Each number is 500 + 50 x the weight over its row's rms, rounded and kept within 0 to 999. Layers, rows and columns count from 0. Numbers have three digits each. The size before them is the row's rms in percent of the matrix's.

# up: layer 4 MLP up, 704x256, rms 0.17, rows 206-240, columns 0-127
# down: layer 4 MLP down (transposed), 704x256, rms 0.146, rows 206-240, columns 0-127
# gate: layer 4 MLP gate, 704x256, rms 0.161, rows 207-241, columns 0-127
up206 099:565479501513524552642626614490486501523505447559527591501444490517598498498566441476492488454459478538512545495510578483477495546587503513430427481568503530529492490484547527458422485561479434481511511426517582396585460466515527458527472423500557535483533409558560487444490503444549498576586543552468527526529527452542444450401591494520499463510545595549509501503553460451554593515399
down206 101:603440480445534525494498416473510488451581502504362492538516531416572555598527479499536555349465415609472486449520531493444549489470508528467483509576521488388590526514475491451481502477468468601546483529424541551510553405511505539518558550481482644502535556642445477483434550477518618420483525436545530544456463460568473492531443443521428554421501595493524565537489471452552592448461
gate207 102:427515500511402559457499383517607545472461526474436535475503535532470444505493509514617456494503455449544524629639551520503452486573618557486515570499458555510488451509432614540411612467570490529574494473576488483435605505601550501482482419456426443519456494448502486473528482586506578477539511479498471435470500433478530512521553570495504459500578589523501608536495461461550456482453
up207 099:556487546529476499541531449490459447494525491534495483492534484458520606542519481517503470386470553494503534536484492438441498470483493550568571542591608453518451557504462523626473529495442577432525547503549476538473461553449515446476436536505536466563518504417602499544531520515471551464454583450557556412553630516595466490426459522449583576459541499396458439572542482519432497399397
down207 096:509614518432433455536464605504551424495512515454515464449432468485571484508512590539410476504570455423521499474493478473396483374491493511518431495438407469536462481544483562540519538468544483616457428648509518480600526517486586507579597505481441565555505510451467447484536469552575469498510491468554541451453488536441533466450463470470579481550515381562463512453539519554515431522524
gate208 097:486522567454434542543525552469486490508513531479521493540493558537483518468511569465485442614446564538473532447524448444521557521494500456484328556523505445528504446510553455432457458451499520498516445503631531535501400536480519426510534437536432494445489496528583485521445547498348500534453486548489542543414493508435495378576461534548477540481552489543543406469466562562498533502447
up208 091:526578502472540523460536488449559505493521425491535488529498511482463559559542537458526514495516489550422509552463486491600484582557399473408530459602483519481559548428493441363533451597456458457407511558488458533531476415571428436520549479414590502522461477511539532543549569542446469511569394456539509471552469531466392503412519518415459475544522493521503608361543492579513475498447
down208 093:490567515521439494462618472453458422514448457504495366517605529511557514523512514509586450416560472532443506504467457589499467459461489614456510447505500509574453456513527409457569516470534428586460508482477515402485524471470467573515571549508562504537465521513463548441613477545493581530525454475563513520393527509513535576598563492514447405495582529458628548450550553455508512471529
gate209 097:505522482501531616437468602492466473451486469498558501594586406527411563466518433537562462516520480399554465449464535502489458476559468442502497361495398539610564586412534470454475479466511458452472490414383556454520591489511502512534605550503484530462433496464522525481460488400515504485587585543464452438551498443537576540608545455473432539495556600516619501447497488546484502468451
up209 103:490488492530499451446475503492415407537451543512527452531509513586527525531511494414465385499457415522531457474466519475467510480456522389512546471487533521463515520474552490479409533444532380451492484422509459486521508594494506538517508622521507456438464537502525527515535449550491513441536546529397415533563380394461533507539572371453497506460501552516431540451488506533564418547543
down209 099:478415471438484473393538552527448531453468511501452459540500507591564528450517529497495566580487592369489604485477455562571492462506449440468459426439432530469630399549541502511459535538485424517537551440597517442391564587533510515487549487474511534438538499490504576498438513491483578505575404419506465530521486468488506513630477564517522424523406519570540524568500436465418422525560
gate210 094:497605508548414532511480478505535525535470476480513523468489525498534499430514491557387479475475549573417493539497476375522485548474518538637354536473412508529519538512533477452479509525495522567470436511537513446470491482562487509506528551517504568496549470499469554558482427460498532543504428526459521446443490412518573545500486565504462485549525567515577549439610536514510458527566
up210 111:464504571503450505471437549565522490498524438562454502545490595509461508510490530480489559542479569440410517369567494554449499504566475410463501514567469501512466624476535480470468527486484536549485532518540551469571472526609483571537415488536486433503392531457571460568504413638459570380424528561514511520495433554512490482551542493557477430532535546537504519507568530486483538584602
down210 103:571397512607578452435486620532426454321576629471502447480513579590580475563428508561501509578590511421523468541482519563556582454454474493523496543417499435515561566411563565532542480591486509482530503382499466493406421481590493591439586482444572496496585471514509508432579510451497570480513439483548460488470446505454515528432486557506511493514535558418383518548476547406391519451435
gate211 101:561572409463482407489530410422544455582539491575565534463429493459541482488497506477554595515510517470569504496571564517532548430517448618526486522458558467405512514503535448437355588588532499543460545455534555550453496513492501545454610545432448543484465476461429450555450490471505483416448501456487475518519481528538463458515402538560472544535442498507453521491495537492503421502464
up211 100:391468486478491403601460531541518547403538499478521432603496522514447500456517464466374530485493521496484519450504501508513483495521423505529471393516426450579501535480531462390582461537459487456596543585482434427454501528497498583534498495507646568550592500443454507499398537503499556586464502566513491553485479568478529491438430394492496413473484509558466514508471526385507433523498
down211 101:526456508509420538510467471547489428605532522571472524462488419480532501547446497469534521533448575308524444447559474514442445474561403539491562448543457516471558456568525556507496465471502439433549546538498440550566543480475515497463491528511645474608495492533459446486477539541522535473496465528475567436561542546425499497372545453453563503478491643441450506438486485406507516475480
gate212 101:615502500484360467486500415551580515454495566558563561501485558455450464487519471485503485474543441571487438430596474521512525482487498516540470467463464429484498570508459462531585482492509506465434545539510488516499518505432533564441541455471638487551506532466527513444515473523423549439486519377486481497541526489568492458458489502427504451556572458445516471473561530444526563519513
up212 111:575480477507481524568382447454514429516598487540468449462415545415495473559426429546538488438480470528461601426550501475608490512500519552426504517491435427468571537501511408513407492452506509507504472441500553549526480541451472422482549506455533464514468589512483539469522522459451463570502521541591542509536473521551391506513515414441470533455516522474493386522496516551594474468511
down212 105:511507601500425447509557488551465450412400510493527468491493509446516467456488519417501470545494564469407447619516472559422487484504479566494537512555473472506478462444476510541527488440555562486534515515440527516495486479556439586526516534500534530520479420530505490469487538524559551442513537529481431531560478490547549400501536475401518544616480430503538544529523480450413574496554
gate213 098:514425517517457494551456529506533488515512474529504476461559571481554455512585467502553455468563599390434481556483476454474483343454492506489402500501547548577444523473553573514467476431439534428466576471511597487507495494474454490541567362520485477422450437401489550478400451434492545453464524529455513462399494460526479455551544524464384470540408490509493458458469504474500521484530
up213 094:401473439528569476473524601492521514433489535497508533553406453536493513443614450436462521526480567388517496488464555436502531524489539500505517449497481495464579577530438580523565474538463473424534407453537556526494473452476501475524546548612429485507509492483470475441556467467582550423587539473533538465544467563520557545543514436506482441565397423444527416501405446485462511419474
down213 101:481482527475505516462525474513434540510534486530424476537411479483527535589559500557453484575530514438457485541482534483409470421564469479504544375550497427494544516565477554523487495506467473457470504515449524504449472506484554493544509459539433538539459463450446540513511561476459544504490528433575570451391447489506478520524583519559446480510404459529406418470502535501593418524489
gate214 099:421548497575459485628467513375447550483470532605476542550432435468551513493506477505478498571479568516504501522483539509473510443469477486460503418537425462563522481493550424467495618528520456524564434514574485427475392510497410492460510441482574482497452499546463513540498479538523536470534519431549523479449472533469484483472486427512534535548474515526572486420536528430541489393453
up214 096:488429511532521568425551479494471445510547465462442499519498468428466585440513500569547581425509528476589483470414533464539499388492395474439581492422467526490499501475457509505466518448476536440450552429463440503625490502470488449526431536456464534511397548470491438585477497491573540568526514418597480391492385424513597551515499468415460533526526583498520504557536560419544588506509
down214 101:451473486414509504471475505581525347505579542525514444510535575518548508513403503485435458488468536607518532469506497458512435443605488469437516525542613591464553528520472569530537521517536419505459543487537481633562468537423479547589547618531436450459523419489455517559519555561528549526531441431548558478508501496406516562531517531506595523508460522527606473449505467445524637473506
gate215 110:487538608488422481553433536487552610539554472504509518516507538478504513516532524503515507436446444421530544554630521483460417545530461464629496522518552507571459488441495441414510622522492585481414484546492459540497380465424499542571581535544531521522471516506446517483579475434455537489511484440467394516412508481503543541537412453451518567484548429455518509445471438392553545475513
up215 110:450544478589389504521512530550513494565583566413454557497615537493497447572594451482501543519458474441470422480468563531527468559480530550416467493490531589539459454490563472471425627488493428472457499496519513426484551546508459492521477462410388552549403536464457564474546544451583482444494513461526476587567435499397420474566509522402557467468516443543469561557573421444521540571503
down215 106:587497522474483470530592484555536445449435403540482511514541542424559466441495513572498432524533456589489515369440522480471490459478562465555533490467563534480469431450516512555506492508621488462526484509536463454513608471449450496455520456492469399510471476549475495552442607448425533487450466524434500473537386539487503514479567531497477512431529549568572463500568532521485531480546
gate216 102:453497513505493514534488494452509596386487504575582529482536539514559493387546610416492552466476521444465379480491498439609485501497607508637514534519489486458517473434444540415544448483520387479504519556498577519618567537608441545409575506475559532456414483421426479439496385510507545470518532468496471485521514490422434566530526458446507565430459425475481496483546478527592569444472
up216 104:413401507472443435481451573519506411487415491551486598542493582483467505495493566524520568541517510435515502447564545454514566521528514516432560513474567498447464477476504406464503461419488485504425432549485482492492506395402549440486481475492500505461544488467503574520499466581491547507474467562473498460502478503493556519572489390546495441452562437615508450505453548556548405543522
down216 101:562462476471541508462558496525583527472546505615500526518508459471554536552573557422479513376490477550502481461409448489460506561486528444523451501476417521614451436418538500390448429485451498534532471580520418410492442491497466446518484466506519523545443518502488478553475505499471472490483431407532441525403497510529510513431532554591483514488546548600459544591455520514451469558523
gate217 095:500436474441485487399556416480546476567476502486441401509399482492557456443524443488528557482455505601507543455476480523460512595462460461475533526575579503528552546512538526494452443509472402472560459391564475479504443482559506394447604526412509524510558453517485424560598546454421538503488491430594524560482443544436512583513448610556542471514535546498471476491483490467517440474583
up217 089:538589402511426549456393497596611558513484481517541548453529495511457538525517548479484466487470457461527428523513555520524487497528527529551530518448431467551432416542466432539501538549522581487428561541488527568575581519461499477486482494522557480481526579526480451518359432546513443505585516518477514549456521418476556479545422482447429471488543474602501645541520498519503517521502
down217 090:388509563539414495469517526413380508515428471524565358501447547536461536488511563603506568460487488445455500474562464470513451527426478477463562453489372449620564462513564593489561525444506559507480439489511549453570430563540517520542533543531573503552526536515511489550449401515471491556380455455540498424506682545461560488528524532441452386567534566509459529417487479587503516530520
gate218 096:615500514542506527436488364466506546522487513506424479499547446466510545422594524541528583457542478510532465474525489473512515435495432500501466459520620412445495436516650501479500475429521482517542468511525494448476597483497481523471472442556564553470455490446455518465598391502593378455439469511384514436496456588513584516538447547546467511615475578475533593466477537400539427493497
up218 097:505485502394476482508506458452473494417517505503450442425414473466431520452431520511447432552497550519516505579500422477546500546511487482408541500459501470616412443518592523486524500449499492477518487517457527502453459544554519538552497460580531438620526499486416519492592506488433489528510485507550457457490554453576527464479554465432576410490530474507489499550479578388496483463599
down218 099:506517528482423511543500516549497464676439509440573584522434482498537449554479484487507527486445600542537494409496412480477445460539390561536404512603445592425537593427402464540460506491468494597489479459446548524482506449562438457503443432487433492488407441452522513506460526471571505410581438470493478553487474535495529469545443481568455545499573419553517485472532516560463513425486
gate219 098:497414451487519462460633605468483526490421448411479318530518535491446399439362588479419401530493647427442450478539455463480468518416527501481426582462459489521514554466460482563517506544493446483501513579502451508437468450562616481562472540533389515462492481435560470626426435488481568490496440517437452501568443460542512462456541523454538496499581438495463517499582513555533465524473
up219 099:515507506551528549460535438540489502494580478556437499493571428493496455506519461491457481517448510444476483447567451440553504463519553466449552503496532597489510544452433457451516471496419527510501497458472511456399537491486535448531427470447510485509543466592454425478532405530447479510462492558517500530432495510498376556467548414504460435428429466544515527452486477450546458496617
down219 093:500583492480526531525529496444466460466458390467510452528590475555483587394592464580493469412478545573495547599437508575443487559472562506535445479521488455589452520475478461493514454498507504470494531455420601417427433472498546476516550489510511435528419493525436412580468526522465528611483446560525502537610440552512423445593492432466532425443561470440438548505490448576538486576613
gate220 101:447506493559491580467480434509551511473536551471528657405439560506469567509553524573550482499465416411490475511454459510484481497500614473574439576487456464449531533540554507541565460563513569502429486449467425461563552560529467541578480473429558591573481467473641491447499549453529466532488462519490589391515436554511523442444435516406521520442492424511408478509463558518545546430496
up220 104:529429478507561454449534451392438489462516415589562515525497503556458483503487484578590512491566379536484517522577542524497490477487521443498469453417496483425448531525571430555505467424491533473523508482499486450585455533514500501441540560617584542481492550530437396546483516500455514515464572465515526502528514524488428484513545553505523523484540479491532533411510513565592442596609
down220 102:518586537492486490563621552510569452549459553470468426537468495467466457553504459490550512480451502520435575526421524547482545588386593463565605492481556484435504509461513510507467564457586429461476411446516495502524507462522432514474455559531507593499430414472441599635460547461463457470548457529494514483499374498464416496548509553484509529481501467550455540473538506453599540541524
gate221 102:460436424535466537507471529501612424469516535492510479429474505503562554487542507528487447469542560478435427571540424515524482468496473499525459560465405459544416461490465490507495536525270458565560534448490376508553505521528543531461444440561364511454492498438457480494419476528514504564575533541431425484558436496556514475530462507437526595440510456523461491499562503479480496408479
up221 092:499484447453448545504504451520406508443570491576507570507476488571454469462412438429577493511527490513600580513448511457429547581555568433531431501511500470552495375656544458561508541417560562456505477445464506524419529470453449515541491530528547482541465455526553480540506481487340487499486469579558478490522607508536563521426499517571485506508420588452481489499521542522503532368477
down221 095:500459520484467461543630523422473458612472525523442497518471463449452528493467562518604397448550458511542547418560540449456442547536508530536552534454539517472539526446514525533423484519510479500467462506579487487469463625464485557506482581477522476501508524488498528522478506489477513505513519406542427558563581521499549547474466578587473482493538602572488447490538389469591554473509
gate222 102:482572606518475572540525550537529547492549539533503518519539472514473622609421450542485522551503586507405567519501496538483457468446467484531458455478508528567596403560524460485512491520447441558492486510505441614493397484534549489500515501557548460517475510598515461476573471566425535510580399527586537566526372527454483601477550416461476553423496499491471482421528467478545510487424
up222 090:504568462422413552476536522482458482511435515562464548447528376499506602419554525486531515471416506614540506506447471485424520470502399446420524530484522486443396538513469473534508565581514527581512569446507485518425467434499585522481511453546520515485542551577528541480563516614516442497426408510570500485424503560520509572504446526455362441493503522496560447530477502501501578484533
down222 100:544489522511410594522505503507520501622470494497531553503487389541527508543529481554541472468431430558398526439451506524486506531434455426454388545450525514529549520514440530412492503544549478569483477556559492513521452395449459491504551475441484537450491562546541502414511450473417510551446455526408570492448490576526452536545510397437479512494575528534494501470519514495509600374479
gate223 100:419546521449515516579618619511451428475487568412433468514550527524490521628543515419448508566513502503524492511569455530489466503537414485482482555375509493518470517522453553444466486525569484516610515498443447431468447508553525483496470404514574441579534467551449462395530534457364463542527557453521474495582513500556462363447554461546500484552490486519509545489529419512553523483521
up223 099:418503520434475537538457490575525461496528451548507545515374395547432605474449460481468421501491487369555423407535528534485498500491488516550451346457437458554548493531520588489512480494449447521590568435499509538534462493513544498453444530550433542510512525594539562506455448496584479524477494494534530541525546502483504472467558446502491580524575529556467478508394473511593375579524
down223 106:439569406469530507548478428541516520545586474536476530480484445464522467537421514511499543615610498386554501565509523562698583593499473455526455492571440566526529507561514524487430537478466566495555504458484492483449354477480541509474497558481437526509592556500535539417591549566464447481571504487572514441492560491576415560490472446591513509489540515413529503512532539446420509473487
gate224 094:532449539529573510607512621541454462549508494488479566586497477529379475522527361498465529503551499483403496497554463526477507528461515500587465476602421548496462457540513450487399470507521514443507533460497514588528518462567473524457457477478416600441455421588471552484505482536410371559411582565452440459548408493509553533485485490456493562478526544504591498485515342497578473404465
up224 094:497496452479483572560513515500499471540519572541501523461500468509512604503534463548433443483520511503439515550595543615434513519421559430451469479510511543566449447530467515418553491468529422614513507473531477551540428464513388566543519560531493535428555426480448494557456542495460396533436569517434530495580517493542515502469481522563582487455536574522419548480530445565471483463508
down224 092:583429549536507513574399529498525461497568451505556531443486507513545544582441497549615446565446522513469584466494424587475521497414497478528501476485547496525561456497532482492511506505575555466513555494460512572464515471461436489509443537430552493552547409477486613531512476464410424586463437499428535473544517490372505474526534526556505546400479506402587449492541423475452554468514
gate225 108:523473441466624583482378585526559476563537491500425471607476527422510515517489471502504443457449449472508440479499471450535489490467553535484601471497569467449521406480512448444532356492579558500556419439524436414432447399492439517515519504541516482525462500488573539519543461408507533544504469591570487535538585463468540532528518525484457493616556522453540494507501574515479499447528
up225 111:451489414474495534445528535406486574555488454539467525491586480530501583535503453402475531512421440438535460502481451440509495580529473454504538428541443550578438525527528541436523574422523611572618551527496477465489553520626536436486458510543488466509439493526523515450435547459517510467447450455572531556503498357497462495509447502466413502392505534486509441485542574489437476512547
down225 099:588530415510365520484442417397561509513566496467556577551510410562552585545512498567470463487436508612514472550502445506526618560535526530474500498423551457549487574510574531508508427421482518489426515527546491514433419559487483489470403483389379392473389485579506489529488533460527445457464573498508472534543496506529553559492481519540519498547448446519438472445555438395517436516566
gate226 105:480490451575497461596490442514531539508495470579585541496510484383534518522502538468451427452432596654437425380424451565546567561537526485499577598521481482443516522474545517445469497515493486462471501558447478515401514490445515493452505502483592614473536523480561499499496513416401503470538526464503504462422457504426491460545428423550469467521467467403542508404562544556509463433456
up226 104:473437469573527497600462498509438510502436398555532432472533406437517437496499466567524478516514499561500523512532551523529518566472590459556482633553468542472513480591493574466363458575467473535490419527496456437424565509511513495422536436514470527487425507509478449497482541514508429477534466520436481399466511535372566462527343440560482514455394559472533423432517428543571435521396
down226 104:554373541417474531528414419578493511444494470531468543516568513428441536552482431561588512501490489844558489525518481525379527496464516487547511486458514481441397501538559464566465453483567487479490505497436477422527514506487522466436442489435529453474502506452498500516498532530512527509497518524466517481467590556388502500480415475556556568486455462532469494492498530519410567549474
gate227 102:478419518439453431484432579550489546486470544472428526504565449465530484573464480543546516391457468397491541523444404566493431436467568530493483535476561489568458492477499470533498548442509483458593512438585369403490541500540430511512587529571480596541512535443578480526506548433474473472412511630530524428584472445500436479570513520506451433544457482541534469567511571467521498483437
up227 101:528551521483502372467501418455595600555487599524591486583521535433528501456529519428557501427479488490463476450616554533534497454521501431508548506573476462471468488561544521521495414491555535515416484543441523546491516454435590549505385456509561424547431452456522440466440550454540498441548403459550615507480523540515425598477405418614435533516537489462539537449459481462486567509602
down227 099:548558444476465509620488505439536483523462598527607515605477574499475524456513449484507495404502515466459527514483512490480516454487387514532433474542569451488516527417422437495507639503527513517490444577492558561521497416519460475554466452430547530424530604569416533468495489488568502547449463413507458544410524500542525526385436428540425571493519459493549519475435512451488476457426
gate228 107:471567505445494445509503479544570493584484491508570563573494538511554568472472551528485473490472476477499579611442487446399532443598550510571495436550479560504511576494523495503489515471428526496523491485555546427588526520471474518514498544478567595554467462497534573456509475483503541470604493571536497432526577433456560401467461514475516562507551510498548384535449547521613572456544
up228 099:508441523504522521529484484517403627452457471515508541472470506442473473523454522469512500512457557520479439415545552468556578435556476491517475489537490590484605391490426528517510532422497448536470422602487554500516540524514473510459626414495528512396488480438541546489536419468551494506564451432522467524522458510484509549466509463588491513498382496485486524477552399453417615525603
down228 107:469537522573568528496572596471452473444538469474521564511530509537558566530451466606450493515539539497478483480437558564473513480445478468510356460580453523530567541443522591484468500507539472589587433505561597387480582538493489554405473453506438542453502470435386461513462450474496504486525494523494573432515453401514462450537599449515539531480484530581428485512557500441522500493529
gate229 103:523426530537398529571442476474452443463598518556651409522443514452501512442412397501531517471515481473601556526488581526481448648489569516555557607555486501507542482486497566455542483431416489494513456511565560504487548450457530589409547490512613513540452477567471513537528525529483425578485426574475498466495532551556632439434497439499550529378423482474464493464588497508407558485463
up229 106:514457521431503517500523493602510439421483436490482482544595516430398469465611565488503534479511402518526477543557496488435507477359491607393439542588570568466491538509495468542504450496557488521519506512483376571423471579469515439499393538526396508461493444433560484472455472517520489493610580514486421513418529479390477534547443573440486526509454465471499456474532436501596454441601
down229 110:442553483500539469639350529564470427526501457429474480505539457493474435573529555458488475506470480510503475529533454505549466429479496487490591544560520507524439524421414532492504394517556418466450565526403468532536502466446406479510496560497433548457596522596433489506549400518468461504543515440455464449496546579537442544523636404491434500503512452507528508483553502465559524426386
gate230 096:462568525538570560427578573394576442571514499536531550404563459491539515482463519497509559530566482431493481533361525375507473556413533474535468512429613496489622475468457356517533478526495471552510493494426492485420566475438429482476456512479547537531512488360466440450515484447496595484489484487535515555485565431408524525577450497498510473498499505564489574457507487544535459462496
up230 102:390554457496451546428396473462482516485485498493474571484507499504547488407488395522554491586504511362509496638470411414539518457377500547457536495514550455498541513596425547520538580509441460446508446463532524467454444482550583501549496457502519465470539468562547493455542539518588567586452483483493534563442489489451487516461472564537465491597494486420425584508482389460502537421540
down230 099:529501445483427476458470481469420525447436425462535464517495553565525506593617465483500498446408426547530547471518376503550529448507454435517449425494424443439339517578486527580422534506530535472502415492507468609544442545518530441490451434359440445526590463585489493533422483536484426488472468487483458560501511443511614441563494477492510493392489533523567597490471613466436501502585
gate231 096:480478382530482497588540528494376491491508501494492517503488587496441519560499548539537477518467512538520515560555486561548496471421422563481448527536485530528475500546539528494493594505467467488425443530611445550461517472536500497465517553600569580527467470520550427524536497480571503531505415596464396429525491534517533489542563539443492471535586470503534409444457512519482517583532
up231 092:573507542451486495510471535424457429348387431485467379473455526649491502510505479474577536437433496497444395497545461481514583515521524491548524447487519646526479468609489487503535519528445478552488456470591528530564363488577457528547541513512488471632528439536546479505557508428525538532540503508584505505524431474572543479475491540543524462512548481403587477493392481501467528463486
down231 096:503519553590559535466506447477473577472528573530419543571519501604568508490498458537444491482548617607491479501490517558368525496475501535487551559455403490493470499521535441472545552602495441461457481562412513580510410529513515441579532594490639491519524444474487529454459508425455501432563529462474512520514476408427565514443473471521507492457506459419495566524504545562463527544493
gate232 111:443449526338542465550508501509420509592499468459493507585480469511523554392498448544483559488424487424514482465551348508566434566543457534532502454576546470519467431456558480516550596413491555580514509548470412439544537493507531571507555443446511505442488487460426569552461479633447533488521551477540455472499449522530509489459491530529515467452502485468454463546386419474580484552495
up232 109:509427504492453621548418441461510477561444497379478522545418486502479405522502392514443475491462470456497549473467500597565488552514496466537599464493564549429504604555518512548408542496498427612605527494543485565468482431415572441461533487465468465475457556475456553585494512555469426560370519548576471512456490520545451485505454500574493526521572494504493535549471468538397534498451
down232 105:547482529453508512423469479472539546517463455464532518541388447481575527514510548541513467455545471464463533416492412587462464535490458495421530447536494527448489446448504532544587487481548540529559531537535410423533530516609518564541499541462491516494516432519570401534488460607401548471490525556629548517526511487611447475452479470434462564432497580468487520498543432465508453507489
gate233 105:445570501552416518511596477568546476501517539515416531526541523448398435415531470467531489519564539399451583530332499442446588443510490469496518518542472490498509481521477444508489478528506539524512432473550569500607432429482481582458461479511538447551595457579516477522510459538485526548537471540516437461474477437517540532474532483566422466459417452485570454497609430556510523512461
up233 110:590457517498489445476505440472440444494450527489469502529434439566473503500550520484496494483470475455565466510385420486510483360581505509500454523446455467553536446517459440510477504491473528525473551483543540489577488489523475522512501549508506512423571484458539525521491456538547557434468604416524429441505477433500640537599554538469452501521584635521555546442483459546459456518526
down233 107:544462453596533466518506492513505487429516562475522548493414563456422596450460446446549504531479484544528541538441566463481477555461460483601470452476521494507489457431462465492510469547513604499513472445560538512551459476612439486350504536518476409468555530469478552550423502468480509516584451547486432483416555414563540460527461510453459452491536468441545500573588511519470533560440
gate234 098:530470460530478632452512544504481524479478550366483458531547552542550486518416516452527500476450435493513458510526563645531459480464563502573456493503530406567460489443427551465507556443521546522541541560497491527495430536531447603594462465606565492543529551418479541586521543550518557608485422536554489511501508441516449457556552526464569477536523513515549522497476447483537526584560
up234 093:545447549466532563505585597386509528406532544517526376480551597497502516504548448484546524506512564481629485454535474585477511447463455593515609522456468467491577549455610551388533457506534490492565578547552446505563498471427474521508475558497527531508588448484483569566472500433543510612428476494517554560522457447521558442516513464481505443430483626451491483515482538538577523560451
down234 095:504531398443459541500387622466504381520451527578557534462476474547514551492534475544550592479459473601485479529527458487589498542643560511477585492473479483409592538540529632428466515516501569551556445526414496484539498606479599519549514625565533495481548553562525540538412473513563456587519505507558524493425440490395500452475519512458459536515526450438413504498504532468408575511469
gate235 103:550502454510502507488537420418444504472486487568488479405544481490519367438435475455392529541572537534455500393490523517543444554496452501530556532495445580492450502525491535509411487527445507525492537440490523504482603448506520456425523395542463506577496509492517505534473459405510480461541457534452518543600496473561490455563567513550417487564515511462577463515476418450459503467438
up235 107:487511506546501457492469461528422542525393503574455509466513473535533592446457499437553499436456465495481500425474502475547458420507529477473535481475456504437470517513530475560353477541439468489514540574541511549517563422555479453469466395491477558545427447458553536534486513521476529542495443526519444517438468430478515473526474526571505479604494507429387432568410481530430479467532
down235 097:456493418568467467379497496428486497551472380557602519533441593362473464471427570528454494578479561521488484458455529591435443533479475515562598393526556513549500552590509507469463463555466565529553470401506457480515495466510361463449448440473461476500508544451476394462418509359455442502550602453541423561442454562547471433523590524610512475538475498563492484515496448509497495536497
gate236 097:429416466528516504501476461555478502552415512510505489533459472476538421437509492441494534542542568389435504545475426532533450553537515414431409564520491462486484564454509556477451571465488577539545514458506484506483490485455448559491579417492463554467494505379547539530419461562472482570481512474561510581459506458629466492476584451496519462573501528496483528495484573433466563461374
up236 101:502516598442493510513530449554431421489556556548483484463467500502578519522521473527442420473536457625416604512536570518482581577503459521517587513489553527519514464498446489489465485473482530485385541490581489493480486387477504505540515434512553500454498525498564516545477463496452440482454444466455509551476488467510653374574498580428524529402536599522494498475485496514522512434475
down236 098:498356558484550429478466494515480575530555510480495516520507578518505503527562375401477456461449461562451485504435437461509459471524575498475598580427419482578451482463554539596567605452473527466483531475532412545505577479498584621468508471408449470597468430447455503495491467397529491443524466561513537467489480493497570478464515544471531392495600561495559495491536588531460474489515
gate237 092:596621550420501677525565520432561557511530536501482453488545417417541386458529493435498490505475583523478531495471464562531559454481501468477502376581548648474575488471407497443544432542536484473521507495449512557423457530594475464428487499479504496472546592508508467445506342487453554525470473473486522536488491540495527499480542505474445540477553504506514501498464465574504481459495
up237 098:480517511476432498549588596484481479426542562556461447429559447557542416487578525400521495468426486603522516489471604491500500467503479478494456474591459535536555516525453480441553549507525514594464466540503492525544557517457561503444440536484443547542455432484465522463576431428429473515565439466408435543462425454480485449577491461424470493412428516431449456475499429464544551467472
down237 094:449567501453383514480492552548529510445549523458476517489455483560548457439468495461506511508618556545477541493505508576523419434487521590540359556524505535500520469482524536443517532523448458435499523533432503506570531480405509479465501528498244499490451431440453460439498475554603403503453419536519511506422557561396498492568460410518474461443483494494464439477517390525543463555546
gate238 103:519526547509517499533445477419529449534507392458469554546531502518556535526471444457557468477481569405500555462494394431477480436488522408434460541541582486463482532482497465436509496588550509467448492451537507480482564512466489495510457493456540497527462466500474468543491460516494447520629472529596520474480571549470511528514517448423477493559442547550477578545351527443454403558498
up238 102:534348434494542490518450560504537517508519581529464538480602479450505574488547433544478439458529499408477494520488565542553503460469548434563538421467495505442438543506457460483481529538567520502480501475527426576527447446547516400502512482508461538492557482516458595593460500468485574488607561586487500504348589507537564572529480540492490538472491498478507424426513486497515497505522
down238 097:449514610513465494545511441507548563385557544498582506586479529436524527477530518471542487493485458535478512536402481502477460457466472425411561464581579425558444497544484520612543577502553428466569453497461518507449569449561481496468516474452502516465453484613408450462501472422529489455470442481454430595457486492563530461546500485474505566487559556483459483484441415460532487473537
gate239 096:508569403581620503520558494502465564511559437464524521486495514476586454501522492416482535441499495511489432520483457412453493451471458525463431476491491585526468510564452512528530525560502522526554491423463537392562560485610524525521413462404429536548472600490548569534459559488459470579521578476475553511453541415448647451524484570471551468549528442495470469578492556515519519554463
up239 081:479491583389470537482490461505504512444402519599496475533501503416436559440548468547492493472491525420533543531443569440432461519436430498497506582480530438425514531338540511426421538535484482443565489472543445460579474432535511458508477521556559544438511464549566609548379552566408511533604588484490538413559528568439515477474518514533458538478363542459550514423485461498454459486472
down239 095:563512542511541402495457405494466510548485543466531452591536532475530488426448470535478476491496455550476507471555368484547459467544414503424476522510505563464547510455483468477557516523498539563523525490418472548480508455487461483430478527550650524578557400545565512554515446511411494480494502469572490610471535556488426645499558507525562492527543521410485470438548522524399573433535
gate240 103:386545511431460557517483495535452464490489433466617469536564486525527467493511458543412577482422435467538497456494411536451591477540485471424434482564499472569496552458442460479606532590582460499463551494500452530500419459500498493473454532463541419483433485443425419403507475496446534487572516505455511552478437415447573444449515448477386447542393469521598549480435539484506534464541
up240 104:442558429508499457593492498513521508562473501412476625475460479481508505544581472548528541576514524565432551584478580484558480402558461472553466479451481537488552471538567598432420551542394474433483534490501575433538548480482586531436437524558531418632433401520528477511506528446487460550499501484476535500449588532536493550414507492551570397554551550518449522509468518435414485525451
down240 103:513540477612571518489500481550497509505582549489539455486494502562475413474409495492437435487507398570564460572483540585475470421405588526399478546546574523464435505558521369561517630582526477499614484467536506488453456458494431530524456465484469525530564496490552543465508486442455393495568552501552409454420539459464477558465526590516502525514445436496451551471535466447508449417449
gate241 105:521590478554525538489454375445427450529504477593425494450531439480457514477565417481491479488512457552561573501519491495495564520503516537529475410404547481490558442522564386520470480428457438433512471511432527544407537599509480576436606438450511490589549519608521429493546409464572470401463598581548448502480502464454456588589493458489533518435495580498421482579545537520441516467480